config.yaml
hidden_size: 128
init_std_up: 0.0462
beta2: 0.99
Each number is 50 + 12 x the weight over the matrix's rms, rounded and kept within 0 to 99. Layers, rows and columns count from 0.

# layer 3 attention query, 128x128, rms 0.215, rows 18-36,82-99, columns 0-127
61 48 45 43 54 56 45 55 49 32 76 34 49 49 47 30 44 54 75 42 39 60 15 51 49 50 63 59 58 39 53 70 82 63 35 34 50 66 71 32 41 53 46 77 53 55 70 48 47 44 56 47 47 82 48 63 43 56 55 32 38 42 53 58 54 56 42 65 31 54 69 63 45 37 41 52 57 47 17 48 63 46 43 29 46 54 61 40 48 35 28 62 62 49 46 60 42 55 50 59 43 54 47 56 36 48 46 67 51 49 46 75 50 54 43 54 52 42 58 47 55 69 64 54 61 54 34 55
54 44 39 58 56 45 45 54 50 29 58 48 63 57 58 69 45 41 51 49 69 37 43 62 50 34 40 37 52 40 31 57 41 47 59 47 37 19 26 66 30 52 64 80 41 58 58 68 62 41 38 51 44 60 53 43 42 45 41 59 28 56 64 61 56 55 31 57 61 66 45 51 59 58 51 48 47 47 47 43 45 59 48 57 49 59 48 84 50 49 35 63 52 71 60 46 63 61 48 50 66 31 36 33 61 54 64 29 50 52 43 77 52 66 51 51 55 38 53 59 43 44 41 23 47 35 50 50
38 40 35 56 29 51 59 70 54 36 69 48 53 35 39 67 66 60 34 65 54 39 58 55 42 52 72 49 63 60 37 45 33 84 45 64 56 46 59 58 54 70 57 65 43 45 37 70 65 71 39 39 60 39 48 53 52 61 65 40 28 54 52 22 46 40 63 73 55 47 48 42 38 53 61 47 44 67 60 29 65 38 36 51 56 56 65 59 41 70 75 67 48 78 65 73 65 49 59 30 42 51 60 39 56 67 32 66 57 37 53 51 45 59 45 49 64 33 64 47 64 54 47 37 36 23 44 41
27 56 53 76 46 49 63 41 70 58 56 64 52 66 41 51 54 77 67 70 55 38 54 41 70 09 41 54 14 44 32 45 26 76 51 99 34 51 31 81 74 60 65 55 57 67 34 19 17 56 44 76 55 44 51 42 41 77 58 78 53 97 33 75 78 57 64 51 46 61 60 54 50 35 49 61 58 43 94 32 78 41 52 52 50 65 38 47 38 36 99 52 41 44 45 44 82 44 53 28 42 63 69 99 17 62 26 26 49 37 24 38 13 23 41 66 72 64 78 94 70 96 48 55 61 33 50 04
46 58 27 45 62 43 23 62 60 31 59 53 58 08 53 72 51 58 60 24 54 43 64 55 27 50 43 56 65 40 69 71 23 63 39 30 72 47 46 55 59 62 39 43 45 42 18 90 53 45 51 40 70 52 76 69 56 56 53 38 66 26 18 71 68 41 73 56 65 51 53 37 64 36 30 59 49 68 41 68 41 64 71 54 52 58 44 59 71 51 63 24 49 63 52 49 53 58 18 52 40 52 71 40 50 44 10 23 55 46 82 64 78 70 59 71 74 50 53 27 65 45 80 39 78 56 75 52
50 35 54 38 55 51 47 56 55 27 55 39 59 46 44 38 38 54 48 46 63 37 49 53 36 48 41 61 31 62 56 40 47 29 44 40 55 37 27 53 64 61 44 33 35 44 62 54 29 48 39 59 41 67 47 68 40 47 55 51 51 47 36 47 52 42 42 56 64 67 62 47 59 50 62 46 55 52 42 50 44 51 29 58 57 62 57 58 56 30 37 41 71 51 57 34 53 48 66 70 24 48 44 51 58 58 56 40 44 68 50 41 32 49 50 57 45 57 55 45 72 57 41 58 61 58 37 62
36 52 72 53 42 53 38 45 72 40 73 42 44 40 45 75 43 50 43 61 48 50 33 42 48 40 58 57 43 27 53 32 59 40 78 57 38 59 70 63 58 74 79 48 51 39 28 40 32 70 53 65 54 43 28 53 32 80 49 60 53 45 61 43 58 55 66 41 61 48 73 55 39 65 61 36 56 63 35 56 58 52 54 42 60 55 49 64 70 52 54 46 49 72 31 52 52 56 50 58 44 47 54 67 46 59 50 58 82 57 35 49 66 66 47 53 57 42 82 56 59 55 54 47 37 26 53 27
75 38 50 36 59 85 56 45 44 56 31 64 57 45 28 39 53 41 39 55 45 55 32 34 49 29 56 45 29 54 56 53 57 52 37 53 56 57 69 55 80 73 41 59 26 69 21 59 41 54 38 42 56 57 48 45 62 38 34 31 31 64 45 56 65 49 36 51 28 66 47 73 82 37 51 39 49 64 76 53 73 51 48 28 36 57 44 37 52 60 71 63 51 62 32 38 34 50 50 48 40 37 36 52 50 41 46 36 56 74 84 47 59 61 58 52 68 86 42 75 61 50 52 69 49 42 29 41
36 40 34 55 42 34 68 49 47 58 42 39 35 39 57 52 55 46 59 27 30 39 37 50 47 55 46 37 56 54 60 53 54 40 66 57 52 48 42 66 44 67 37 41 68 62 34 36 37 59 64 38 40 38 44 67 69 59 47 38 52 49 51 67 63 60 41 60 68 40 51 53 33 43 57 64 42 48 53 65 56 60 58 55 80 46 52 59 40 61 29 20 60 63 49 54 46 63 49 42 67 67 36 59 50 40 62 43 63 44 71 45 69 45 68 39 54 66 42 23 38 52 45 28 67 32 61 57
44 35 42 28 55 61 40 38 54 52 49 61 56 41 35 51 71 35 52 60 53 50 60 40 56 59 37 52 36 44 27 50 53 40 41 30 45 29 49 48 61 53 55 76 61 43 63 44 51 53 56 44 42 69 24 48 40 38 38 60 44 62 64 34 32 37 66 52 64 48 63 40 67 51 45 48 15 41 54 57 32 52 37 29 44 41 34 64 41 50 43 81 60 57 65 48 40 41 70 62 48 38 49 34 66 45 69 57 62 43 46 27 29 52 79 53 35 45 49 57 38 35 33 60 56 49 46 56
59 45 43 35 56 45 35 44 63 57 61 39 40 56 57 74 37 57 54 65 35 66 39 25 65 48 59 51 28 60 73 60 48 40 71 46 51 69 57 66 47 57 58 43 72 46 65 64 57 58 48 45 56 53 58 42 62 65 44 39 59 49 43 59 50 58 48 57 63 48 38 57 42 60 38 43 57 69 33 71 65 60 50 67 53 41 54 80 42 53 28 56 30 50 58 47 59 77 54 47 51 52 43 52 50 53 55 67 57 42 53 62 56 44 53 46 60 51 57 39 69 43 55 44 62 37 42 43
65 49 39 45 48 55 42 19 73 50 71 44 66 40 41 42 41 55 62 50 59 46 42 54 51 56 55 38 36 54 46 45 62 73 67 46 69 53 47 45 38 41 47 47 56 41 68 62 31 47 58 49 46 74 46 52 51 59 63 48 45 26 79 49 42 54 49 60 46 43 52 29 48 51 69 42 59 65 31 51 40 53 37 49 46 42 53 54 69 52 31 57 57 56 38 40 52 24 33 42 52 48 45 37 68 32 54 45 68 42 62 53 67 48 50 48 45 48 67 43 52 49 44 64 50 68 67 59
38 40 26 50 39 39 27 23 49 44 35 37 46 67 45 48 47 51 46 34 36 68 63 59 34 55 69 23 59 56 38 43 65 51 50 74 36 41 58 67 41 48 41 50 53 70 40 58 59 37 38 60 72 56 47 35 41 64 56 61 41 37 57 54 61 57 31 31 39 60 42 51 48 45 41 68 56 46 54 55 41 46 50 66 53 49 62 41 41 57 43 52 60 26 36 51 48 59 59 54 43 59 51 75 48 39 55 40 45 58 57 70 42 60 53 44 51 55 45 53 51 50 58 51 33 58 63 52
50 71 45 45 48 25 77 53 60 33 51 21 70 43 56 49 51 49 41 25 55 55 71 52 71 31 62 53 38 77 15 31 40 57 25 34 42 46 80 57 74 77 50 91 57 52 47 65 31 72 14 64 44 60 31 88 66 52 75 69 57 69 35 38 55 48 80 32 52 51 00 63 37 35 70 52 39 50 76 47 36 52 51 44 28 73 22 74 37 14 85 62 31 63 57 27 49 34 77 32 20 58 57 90 56 63 23 54 50 42 56 42 44 66 46 55 42 72 45 88 58 79 73 54 53 06 27 19
49 78 32 40 36 70 47 59 64 45 39 33 55 44 61 35 62 60 51 68 49 63 49 38 50 53 44 59 52 47 58 41 45 44 46 42 49 60 39 48 44 60 57 62 28 59 43 25 48 52 42 62 50 37 57 61 60 46 39 48 37 66 57 37 58 51 53 60 37 45 54 62 43 65 42 61 41 57 57 48 41 43 50 54 57 58 49 48 62 37 51 65 55 45 69 52 43 50 73 45 46 41 50 58 32 46 46 48 43 52 55 48 33 48 51 55 61 55 55 58 49 46 49 40 42 25 65 39
40 50 43 44 64 32 57 36 48 65 60 58 55 49 42 58 49 57 47 39 42 41 56 60 63 48 55 55 39 43 63 57 61 68 68 46 45 70 57 40 50 29 60 62 46 66 65 43 52 66 66 53 42 70 53 44 29 48 49 53 54 39 43 55 50 51 31 49 59 64 41 51 66 46 57 56 56 39 38 58 50 74 63 50 42 44 57 52 49 56 50 31 38 45 46 57 54 63 40 63 61 33 49 62 57 39 48 69 63 46 51 38 65 38 36 44 41 52 69 54 40 59 50 56 57 55 46 60
37 34 55 48 78 46 65 66 21 62 45 34 62 49 36 38 58 53 54 53 53 45 56 50 38 33 57 44 51 53 48 65 35 39 23 33 54 23 57 65 60 42 22 37 63 59 43 61 74 55 57 39 35 71 37 58 66 61 57 35 63 36 48 47 56 51 50 58 59 77 55 43 16 56 65 32 40 57 55 57 44 48 48 30 38 62 58 42 25 47 64 53 60 65 40 41 66 34 47 58 41 90 55 70 52 43 77 32 37 55 40 51 53 40 73 41 49 27 45 33 39 23 60 50 48 63 49 48
64 39 75 69 61 44 40 67 49 53 67 43 53 50 57 52 44 45 32 33 47 65 53 61 44 60 41 62 51 43 67 56 48 59 49 68 36 76 52 66 53 32 64 46 55 52 63 65 61 57 35 47 32 41 60 71 25 44 55 31 48 45 50 60 52 55 47 40 60 44 35 51 60 41 55 33 39 37 57 64 34 40 56 52 50 42 53 42 57 70 70 27 56 55 58 59 39 38 49 54 56 46 42 54 37 64 48 57 39 38 60 46 45 63 76 50 38 49 71 42 46 51 62 48 53 49 41 69
44 64 65 43 46 57 59 53 63 60 70 43 51 60 28 41 38 58 59 42 44 45 54 55 47 44 45 45 41 45 44 65 54 39 57 44 63 67 58 34 68 53 34 59 43 44 52 46 49 53 53 54 37 44 40 59 57 47 73 49 61 55 55 32 68 57 36 22 59 42 37 51 40 39 49 44 54 61 38 48 55 36 51 36 44 60 49 72 43 35 66 48 45 57 40 60 44 63 47 60 43 55 43 56 40 46 27 43 53 52 54 43 51 45 55 28 47 28 53 68 58 30 52 36 62 40 55 41
46 43 31 25 51 47 54 35 56 55 44 35 61 62 43 39 63 43 53 36 45 59 68 51 65 49 56 21 47 51 41 62 48 63 41 35 61 64 50 38 49 38 46 43 48 70 49 30 28 41 59 41 61 68 37 48 51 41 51 51 29 61 49 48 34 36 65 59 30 23 41 67 33 27 45 47 63 46 38 46 47 47 43 58 28 61 33 65 45 46 49 70 74 58 40 23 48 26 75 70 60 39 55 58 36 55 61 61 50 39 58 72 60 56 52 40 54 47 27 30 57 53 47 51 44 50 44 50
63 40 52 60 33 38 39 64 58 48 58 38 44 54 49 50 44 34 53 59 49 35 67 49 50 85 36 51 73 52 56 56 53 44 52 53 46 52 48 60 27 49 72 46 52 33 55 51 94 55 48 55 38 44 40 49 43 57 53 36 44 32 60 43 74 53 44 70 38 69 55 42 43 60 87 49 32 49 33 58 35 33 55 29 54 57 57 56 62 29 35 30 36 66 46 63 33 69 22 47 47 60 48 30 54 64 57 47 52 70 32 46 50 48 55 63 63 50 52 42 47 63 51 45 48 53 50 57
54 51 44 64 70 55 70 33 46 40 53 52 62 78 41 35 50 46 60 47 61 38 77 61 50 38 68 40 23 61 38 28 61 65 48 37 41 62 54 52 60 54 69 70 63 49 55 42 46 48 47 63 53 54 51 45 51 66 64 43 23 45 59 66 26 49 42 44 52 23 50 63 54 52 51 53 76 78 64 49 45 67 80 44 70 54 50 54 62 46 53 61 43 62 64 37 49 33 75 57 47 25 48 67 62 47 47 27 33 50 49 56 54 44 48 33 51 66 68 77 87 54 48 45 43 30 54 50
70 50 59 52 28 47 29 35 47 10 58 45 62 29 54 38 58 51 36 45 64 39 45 48 57 35 43 76 78 63 61 43 60 53 55 52 71 58 34 29 72 55 74 25 55 26 56 38 66 46 32 53 46 68 61 46 42 16 42 60 75 32 26 46 48 49 18 52 56 60 45 49 50 34 35 67 70 64 45 58 57 58 36 68 45 46 34 52 35 51 00 82 59 40 38 69 54 60 31 56 48 75 42 26 59 58 36 23 20 47 30 45 16 46 26 38 75 64 49 23 35 75 48 47 60 75 42 58
51 52 52 61 32 27 38 52 37 50 28 56 45 57 67 37 72 50 42 53 58 35 34 52 46 41 72 42 45 48 54 59 40 43 53 51 57 55 44 44 55 50 69 42 35 36 16 55 59 46 49 42 51 86 30 64 38 49 13 48 36 59 54 56 40 35 31 54 38 49 55 46 70 31 49 74 75 42 26 56 58 58 31 66 54 31 41 44 69 38 69 70 21 54 41 50 59 64 58 58 45 61 50 42 56 62 40 70 48 34 30 30 60 59 60 54 50 46 46 53 43 55 58 43 82 31 66 56
78 51 49 59 68 51 62 50 59 46 67 59 40 41 49 51 40 90 38 33 27 41 67 70 55 41 51 37 64 37 68 30 59 45 37 54 48 61 65 50 38 80 62 46 35 39 52 65 30 47 44 44 45 39 57 65 57 64 61 55 37 40 55 58 28 46 41 35 62 52 55 61 62 64 64 49 58 55 28 51 17 40 58 41 58 54 59 51 57 64 28 59 74 63 38 61 31 46 36 43 66 34 37 26 39 58 53 51 32 38 48 51 50 34 31 35 70 70 49 48 49 77 33 45 11 42 63 68
43 63 48 52 76 48 61 61 52 31 68 71 52 63 44 20 45 48 29 51 35 54 43 67 65 52 52 58 72 39 71 48 78 31 47 51 41 46 45 52 37 49 47 54 26 59 66 81 42 60 55 58 27 59 43 44 59 45 41 32 35 55 30 27 34 62 80 43 45 52 75 58 39 41 51 40 60 61 27 41 47 30 59 65 60 40 29 66 63 63 48 46 53 48 49 34 54 76 51 33 41 29 48 46 56 53 40 39 53 45 52 50 62 48 38 67 27 58 45 61 55 63 84 66 38 59 59 17
65 39 53 71 60 74 60 64 67 66 40 34 35 68 45 46 49 30 35 74 49 64 46 51 48 52 51 49 36 35 38 36 49 74 25 51 57 43 44 45 22 49 47 65 47 65 55 69 23 46 57 62 31 42 24 48 63 86 40 46 44 32 39 46 57 54 60 50 47 44 42 61 45 58 53 43 27 48 33 82 83 48 53 51 58 50 64 37 16 26 61 66 63 68 25 58 49 47 42 47 27 51 56 46 49 55 48 33 63 66 59 55 52 66 63 42 47 68 39 89 61 48 52 63 58 48 45 41
59 40 77 30 39 68 35 40 88 36 42 35 46 57 32 39 67 64 39 52 23 54 81 72 43 55 70 66 40 70 54 39 47 42 70 44 56 37 74 69 50 62 49 23 67 44 52 65 47 61 51 37 33 49 40 63 33 64 49 52 32 47 47 68 53 75 54 40 42 51 58 54 60 60 52 65 36 48 59 61 42 43 53 49 63 63 45 39 35 53 28 73 52 51 35 52 47 42 50 58 42 48 59 43 48 39 52 40 43 62 56 29 77 43 36 67 28 31 56 40 59 72 40 53 48 54 49 42
58 48 49 48 56 43 60 37 60 45 68 62 29 36 41 60 55 70 69 40 88 47 62 52 55 42 50 64 71 54 86 56 32 49 69 48 53 76 46 69 55 48 57 39 47 42 33 53 58 43 61 41 33 42 75 64 56 45 21 57 61 46 58 54 45 69 52 44 51 33 16 47 45 54 55 46 56 60 56 64 49 19 54 44 32 44 63 46 54 54 40 61 21 40 60 77 59 47 33 62 60 46 53 75 33 70 49 47 57 50 65 29 43 36 42 32 23 46 74 26 59 59 43 34 51 53 52 63
32 56 41 49 64 47 44 63 33 59 55 51 39 42 35 56 53 73 74 59 46 62 53 62 40 44 53 36 54 53 24 55 63 55 40 69 51 40 39 56 39 38 47 66 56 67 54 49 44 57 54 55 73 53 60 53 62 50 43 47 43 79 27 36 59 64 63 63 54 48 56 56 58 61 30 55 27 86 49 36 55 44 77 60 61 51 43 69 62 48 37 43 29 75 83 69 51 46 59 70 57 49 58 44 43 39 75 51 43 67 48 48 52 57 44 32 47 45 51 51 49 44 50 23 51 52 39 58
53 44 40 56 67 41 44 52 57 37 78 69 65 63 67 44 46 32 50 61 45 49 38 76 74 42 43 38 39 61 45 61 38 54 55 38 67 52 50 50 61 46 43 39 46 19 46 65 60 47 35 26 53 30 31 39 47 33 62 47 61 39 50 62 59 35 47 57 39 47 55 63 44 49 41 50 54 40 42 33 52 58 31 30 51 29 59 51 31 46 25 69 49 61 53 48 29 22 50 59 61 52 39 36 54 46 59 53 44 45 43 62 66 44 56 54 57 46 66 68 41 45 43 39 34 49 47 49
60 51 77 53 25 66 41 75 64 51 53 75 56 56 62 66 60 44 65 51 36 35 64 51 89 24 49 71 58 52 39 41 48 48 54 42 30 60 40 57 50 42 56 49 48 51 55 46 50 35 42 44 33 24 48 35 49 26 48 60 40 37 71 25 50 51 46 44 47 39 62 79 57 36 56 41 54 39 61 59 52 51 51 56 45 43 36 33 92 70 20 50 55 38 47 57 47 75 45 63 91 46 36 36 50 41 50 50 65 49 31 52 69 56 44 74 50 40 44 44 24 70 54 56 57 39 50 45
60 53 67 41 63 56 67 50 52 49 41 42 47 57 31 57 26 66 40 62 30 80 37 49 25 37 55 59 07 32 32 46 44 97 22 39 19 12 57 69 36 28 19 49 37 56 49 44 42 51 34 84 33 84 57 31 41 69 65 56 32 66 27 68 26 25 45 69 43 56 38 76 67 39 54 59 51 69 69 38 24 64 79 17 17 37 07 80 34 34 86 54 51 36 83 59 47 23 78 86 38 70 83 75 31 50 25 37 67 08 53 50 36 47 75 65 63 60 97 44 86 26 67 59 18 49 48 06
47 44 51 44 51 53 58 50 50 48 35 46 54 44 53 41 58 54 60 39 45 64 55 41 54 58 55 43 54 33 50 51 52 37 47 41 50 36 45 47 53 42 52 48 54 40 52 51 54 45 44 47 42 50 46 54 41 54 51 54 45 51 45 49 44 51 51 44 50 50 53 55 50 53 46 60 38 39 62 41 55 38 56 47 58 43 71 46 41 49 51 61 31 47 50 44 41 44 60 58 49 50 51 59 48 47 57 41 60 45 51 53 63 70 64 43 48 33 33 49 40 50 59 46 52 37 47 32
47 39 51 68 54 50 68 49 54 66 63 45 48 53 43 57 49 68 33 48 53 45 55 40 46 53 46 44 50 56 46 44 50 66 52 55 44 54 52 48 52 47 63 39 59 60 52 61 47 64 49 53 56 44 37 48 50 51 67 51 54 47 68 50 38 49 44 29 32 52 46 49 56 37 62 32 61 47 51 62 48 61 49 59 51 52 37 41 52 58 48 44 62 58 47 51 48 46 36 51 47 57 50 46 42 58 45 58 26 50 53 48 55 44 40 48 39 61 42 42 49 51 54 49 48 59 44 61
50 40 60 64 48 54 52 52 54 43 49 48 49 64 63 43 40 41 47 48 56 44 33 48 55 48 54 50 38 37 50 52 55 50 48 51 48 46 54 50 48 59 37 55 63 62 47 62 47 48 46 64 57 46 47 54 53 70 48 60 51 51 51 52 64 40 43 46 63 50 44 47 56 32 47 57 57 50 44 43 43 39 45 49 37 53 58 58 73 50 52 47 53 59 38 57 49 37 40 57 47 31 48 65 44 64 61 42 53 58 45 43 45 41 54 55 50 58 67 52 53 68 50 47 46 53 39 51
48 48 47 50 55 44 30 55 48 64 50 39 59 41 43 55 65 51 41 49 56 45 59 51 67 54 57 48 49 44 60 48 42 46 60 52 55 48 45 48 46 49 42 43 55 61 60 41 52 55 43 42 42 56 51 53 45 50 57 56 43 49 62 57 46 45 50 43 49 48 51 50 34 44 58 46 53 41 44 45 51 46 60 38 49 49 33 58 36 41 56 48 47 41 50 44 52 54 42 43 50 62 52 43 50 58 35 58 58 33 46 52 41 34 47 38 42 66 52 46 58 46 43 59 55 46 50 59
# layer 3 attention key, 64x128, rms 0.191, rows 18-35, columns 0-127
61 47 39 63 65 61 79 75 27 41 33 41 45 68 36 44 49 49 65 41 54 64 24 56 49 38 50 35 47 48 40 62 69 34 44 51 50 57 36 54 31 49 48 53 62 33 31 55 62 58 32 59 56 43 36 45 64 23 37 35 50 54 45 48 71 54 34 44 18 65 37 60 50 42 59 42 47 65 48 45 42 72 69 58 33 46 41 64 41 58 57 52 47 32 41 67 62 60 45 64 63 14 45 63 74 67 24 50 59 36 49 49 14 71 60 44 81 45 55 88 36 44 66 62 39 35 47 48
62 55 23 19 40 39 36 48 55 52 54 66 43 45 41 27 33 40 51 43 37 63 42 57 46 63 56 33 49 66 49 44 38 50 49 39 39 61 44 32 58 37 74 37 42 41 52 49 49 39 56 29 72 53 47 40 51 56 29 78 36 56 49 41 62 60 43 63 65 44 60 54 34 54 46 40 44 43 58 57 45 30 47 66 23 68 45 42 47 62 31 42 48 71 48 55 59 59 52 56 54 65 68 58 61 40 55 69 42 49 55 40 28 54 20 72 36 54 45 46 56 45 38 40 37 54 37 53
59 39 56 43 50 49 18 70 49 57 56 41 31 39 60 52 64 43 67 49 48 53 45 59 70 44 63 38 58 55 61 32 55 49 20 36 77 29 40 62 44 41 36 56 61 33 38 47 44 38 30 54 54 53 54 06 20 52 53 64 36 38 45 72 46 45 57 38 67 84 38 53 33 75 34 49 43 62 44 51 41 54 42 67 67 49 45 58 32 51 45 74 49 23 44 83 45 35 56 33 63 48 54 46 71 44 42 33 62 47 58 63 33 61 33 61 57 75 32 47 36 24 43 55 36 30 54 43
37 63 69 59 44 53 52 61 53 48 61 41 35 47 44 72 42 60 41 62 52 28 46 50 31 72 52 52 78 36 45 55 31 50 38 42 36 52 57 45 68 29 58 28 45 49 54 31 55 71 37 20 24 53 36 53 58 50 28 20 61 62 54 46 44 28 55 53 42 60 63 46 45 53 33 28 39 36 53 51 73 50 60 53 30 62 44 78 49 55 54 44 42 50 51 65 61 40 32 38 48 66 62 62 60 45 50 54 48 65 61 29 63 49 51 71 64 59 59 64 64 24 30 28 44 41 45 62
40 46 70 34 57 49 41 55 35 43 56 32 40 42 62 28 30 47 60 44 61 64 21 47 43 67 22 57 50 60 44 65 43 51 53 61 43 49 62 65 41 39 49 49 66 47 67 40 48 39 45 61 58 55 55 41 47 61 57 56 62 47 51 59 43 44 60 35 73 54 66 45 56 65 43 38 20 30 20 45 72 43 62 43 63 30 38 50 56 54 80 48 43 44 40 55 61 65 28 77 54 38 42 70 54 40 45 24 43 51 59 39 71 79 48 53 26 30 54 47 45 43 46 25 29 58 62 59
44 60 42 40 55 47 69 26 42 56 45 41 46 43 63 41 59 56 42 47 60 63 58 50 57 18 62 51 30 39 53 45 57 37 80 43 68 47 52 51 48 45 67 52 57 77 46 51 65 47 46 63 60 77 53 36 40 51 49 60 34 46 47 66 56 85 34 39 37 58 31 24 67 63 48 35 72 68 67 51 55 53 32 55 45 65 46 70 54 60 39 54 56 72 47 34 60 53 52 47 35 58 58 55 30 61 54 49 56 42 44 45 27 40 57 45 58 67 55 31 42 36 71 55 49 46 58 29
42 33 31 36 41 52 49 52 49 43 32 56 58 52 25 34 31 56 53 67 47 58 44 67 59 51 13 58 54 36 48 70 61 28 50 49 50 48 43 79 45 47 31 31 41 69 51 52 71 41 56 39 40 31 15 60 42 60 34 59 65 33 46 44 54 74 37 59 61 50 39 57 48 72 45 72 74 44 65 68 62 62 48 46 75 62 58 64 64 31 36 36 60 38 40 51 53 53 47 57 54 53 39 54 60 55 48 47 54 50 30 45 35 54 34 60 41 48 32 58 25 64 59 21 62 66 54 51
60 39 56 58 54 60 62 61 63 60 53 48 46 48 38 62 38 63 58 37 65 84 66 67 44 38 26 41 56 69 43 48 42 35 51 41 70 31 44 31 34 46 47 48 47 52 64 42 49 49 52 46 15 39 66 38 39 31 44 82 56 54 43 49 49 58 56 56 62 66 33 36 48 33 42 44 56 68 60 57 35 63 46 39 56 36 51 60 59 73 71 49 56 87 59 52 61 38 44 53 43 35 54 40 70 90 43 48 60 48 54 55 38 41 55 46 40 75 48 37 53 67 36 58 69 30 33 59
55 43 49 47 47 66 64 47 32 32 45 63 74 65 70 53 27 48 60 40 43 41 63 59 37 31 49 59 48 17 42 66 80 50 43 26 61 52 32 50 75 70 45 31 70 52 63 45 47 44 50 35 60 37 36 41 35 46 63 55 44 56 71 62 50 61 46 53 65 49 57 49 42 44 43 27 54 33 60 48 43 27 59 57 70 63 56 47 41 58 44 51 48 58 67 33 50 46 59 43 51 65 63 43 65 47 50 83 68 63 67 57 59 43 26 58 69 57 78 51 39 35 40 58 28 36 50 15
45 63 42 58 50 47 57 61 49 46 63 32 37 82 58 36 45 55 82 75 14 52 30 36 32 43 44 37 37 40 39 43 65 52 54 69 52 55 55 61 23 46 65 87 28 34 52 52 67 78 51 46 71 61 62 39 50 45 48 59 52 65 71 32 68 69 33 32 57 60 61 43 79 55 57 47 26 57 10 66 54 61 34 51 72 38 14 44 69 34 71 25 49 49 51 31 50 74 55 46 48 64 54 60 44 44 30 32 61 47 82 50 88 44 63 39 52 27 42 45 43 29 59 34 99 22 71 68
54 39 60 63 38 63 43 54 52 29 59 46 56 45 31 27 58 26 63 44 39 38 50 44 31 74 43 57 47 53 48 25 49 46 37 57 52 64 28 45 66 65 54 44 47 43 57 69 57 58 32 48 63 56 28 65 21 24 33 64 66 15 63 55 62 51 39 61 50 73 45 45 39 49 55 25 53 55 41 53 50 42 51 58 59 37 42 49 33 51 51 51 56 42 36 45 54 61 45 54 54 54 55 65 48 32 61 42 56 61 47 68 33 70 55 47 50 17 48 63 36 38 50 37 62 70 54 88
44 51 51 21 16 54 47 52 40 41 44 42 54 40 56 44 46 48 42 36 62 66 34 55 47 33 41 43 16 67 31 31 26 44 23 31 43 51 53 60 46 71 35 45 27 43 28 31 47 47 47 49 36 54 29 38 57 52 76 39 54 44 39 52 45 65 40 48 55 50 56 36 31 45 45 56 45 47 28 25 53 62 61 49 62 37 49 55 21 46 62 51 37 75 55 61 57 56 31 47 41 47 49 59 67 67 65 44 58 40 38 51 43 40 57 44 62 74 27 34 61 36 54 43 38 47 27 47
48 58 67 65 78 54 68 47 71 71 50 55 51 41 37 76 45 60 67 48 76 54 46 33 39 78 50 55 39 55 43 73 59 38 45 48 44 54 43 67 56 69 53 55 42 49 32 48 58 63 69 39 35 41 30 49 34 55 44 51 47 38 60 50 34 61 72 58 36 50 54 43 61 75 46 51 78 61 88 49 31 46 50 37 30 53 57 54 47 48 75 43 39 35 62 46 67 40 62 41 51 49 55 68 52 59 51 58 53 39 52 63 62 55 58 38 38 57 38 49 43 58 37 74 56 75 51 40
54 34 43 46 66 46 73 62 71 44 50 39 29 41 50 50 36 48 42 51 53 55 52 34 42 45 49 50 64 48 20 37 25 40 46 58 25 59 35 57 51 61 35 69 37 53 51 60 58 39 55 46 40 63 66 45 43 44 51 30 72 34 71 53 59 49 44 54 40 64 80 57 64 46 58 33 58 52 69 37 53 59 62 15 46 48 64 57 28 59 74 45 49 48 41 54 33 54 37 46 24 49 37 77 69 30 54 26 54 36 19 61 44 74 41 32 57 60 41 52 63 46 75 53 59 31 56 69
58 46 48 62 45 50 44 53 58 51 72 46 48 47 36 67 48 43 61 58 50 45 43 60 57 38 49 57 41 60 36 67 46 41 47 57 48 67 50 49 32 49 31 54 66 59 51 44 40 41 56 46 55 59 54 34 52 50 45 52 56 62 37 38 39 48 51 52 47 42 53 37 59 45 49 55 42 54 61 59 52 56 45 63 52 45 52 54 39 43 25 48 52 52 46 61 69 40 53 50 60 34 47 47 46 42 45 60 42 53 48 42 46 42 50 56 50 49 34 51 58 35 34 38 63 65 56 62
69 52 50 44 50 63 43 51 45 62 51 55 45 50 36 38 50 48 35 66 65 51 39 49 51 58 52 39 28 48 53 40 34 56 51 53 34 38 62 46 57 58 67 56 39 48 54 74 42 57 30 37 63 47 45 38 49 61 50 59 45 60 40 40 58 56 57 40 45 56 37 52 22 60 56 47 53 60 57 55 50 37 49 33 68 63 38 62 54 59 65 49 60 39 54 43 45 46 60 38 46 52 61 56 57 53 54 55 47 45 38 44 32 50 37 48 61 62 57 59 48 63 59 53 65 47 57 48
31 75 47 33 38 48 54 43 68 53 59 40 48 57 64 51 42 60 54 42 50 53 67 61 40 34 70 27 41 58 34 46 69 38 62 57 49 49 51 46 54 48 66 44 47 50 39 66 60 43 49 64 43 43 85 36 23 33 37 35 48 50 56 40 36 54 57 56 48 58 45 47 75 35 34 53 46 42 41 46 36 48 71 53 40 18 25 66 47 58 66 50 26 57 59 44 51 50 40 58 50 59 46 30 71 51 28 43 44 48 53 39 54 59 58 37 50 67 42 59 31 52 64 49 58 57 49 59
43 60 45 48 39 41 69 49 48 66 49 50 43 62 40 60 36 33 50 53 45 55 43 45 65 50 46 35 55 59 49 60 39 69 45 67 48 38 54 41 53 46 64 53 41 56 56 61 29 63 43 47 38 39 48 43 56 54 58 68 37 60 34 45 70 60 45 42 39 69 60 60 39 41 50 49 43 40 76 59 59 45 50 60 51 60 42 52 55 68 51 47 39 62 52 62 55 55 66 33 52 48 56 48 53 37 47 52 44 57 40 42 46 48 33 52 59 49 59 59 58 51 52 41 40 44 55 46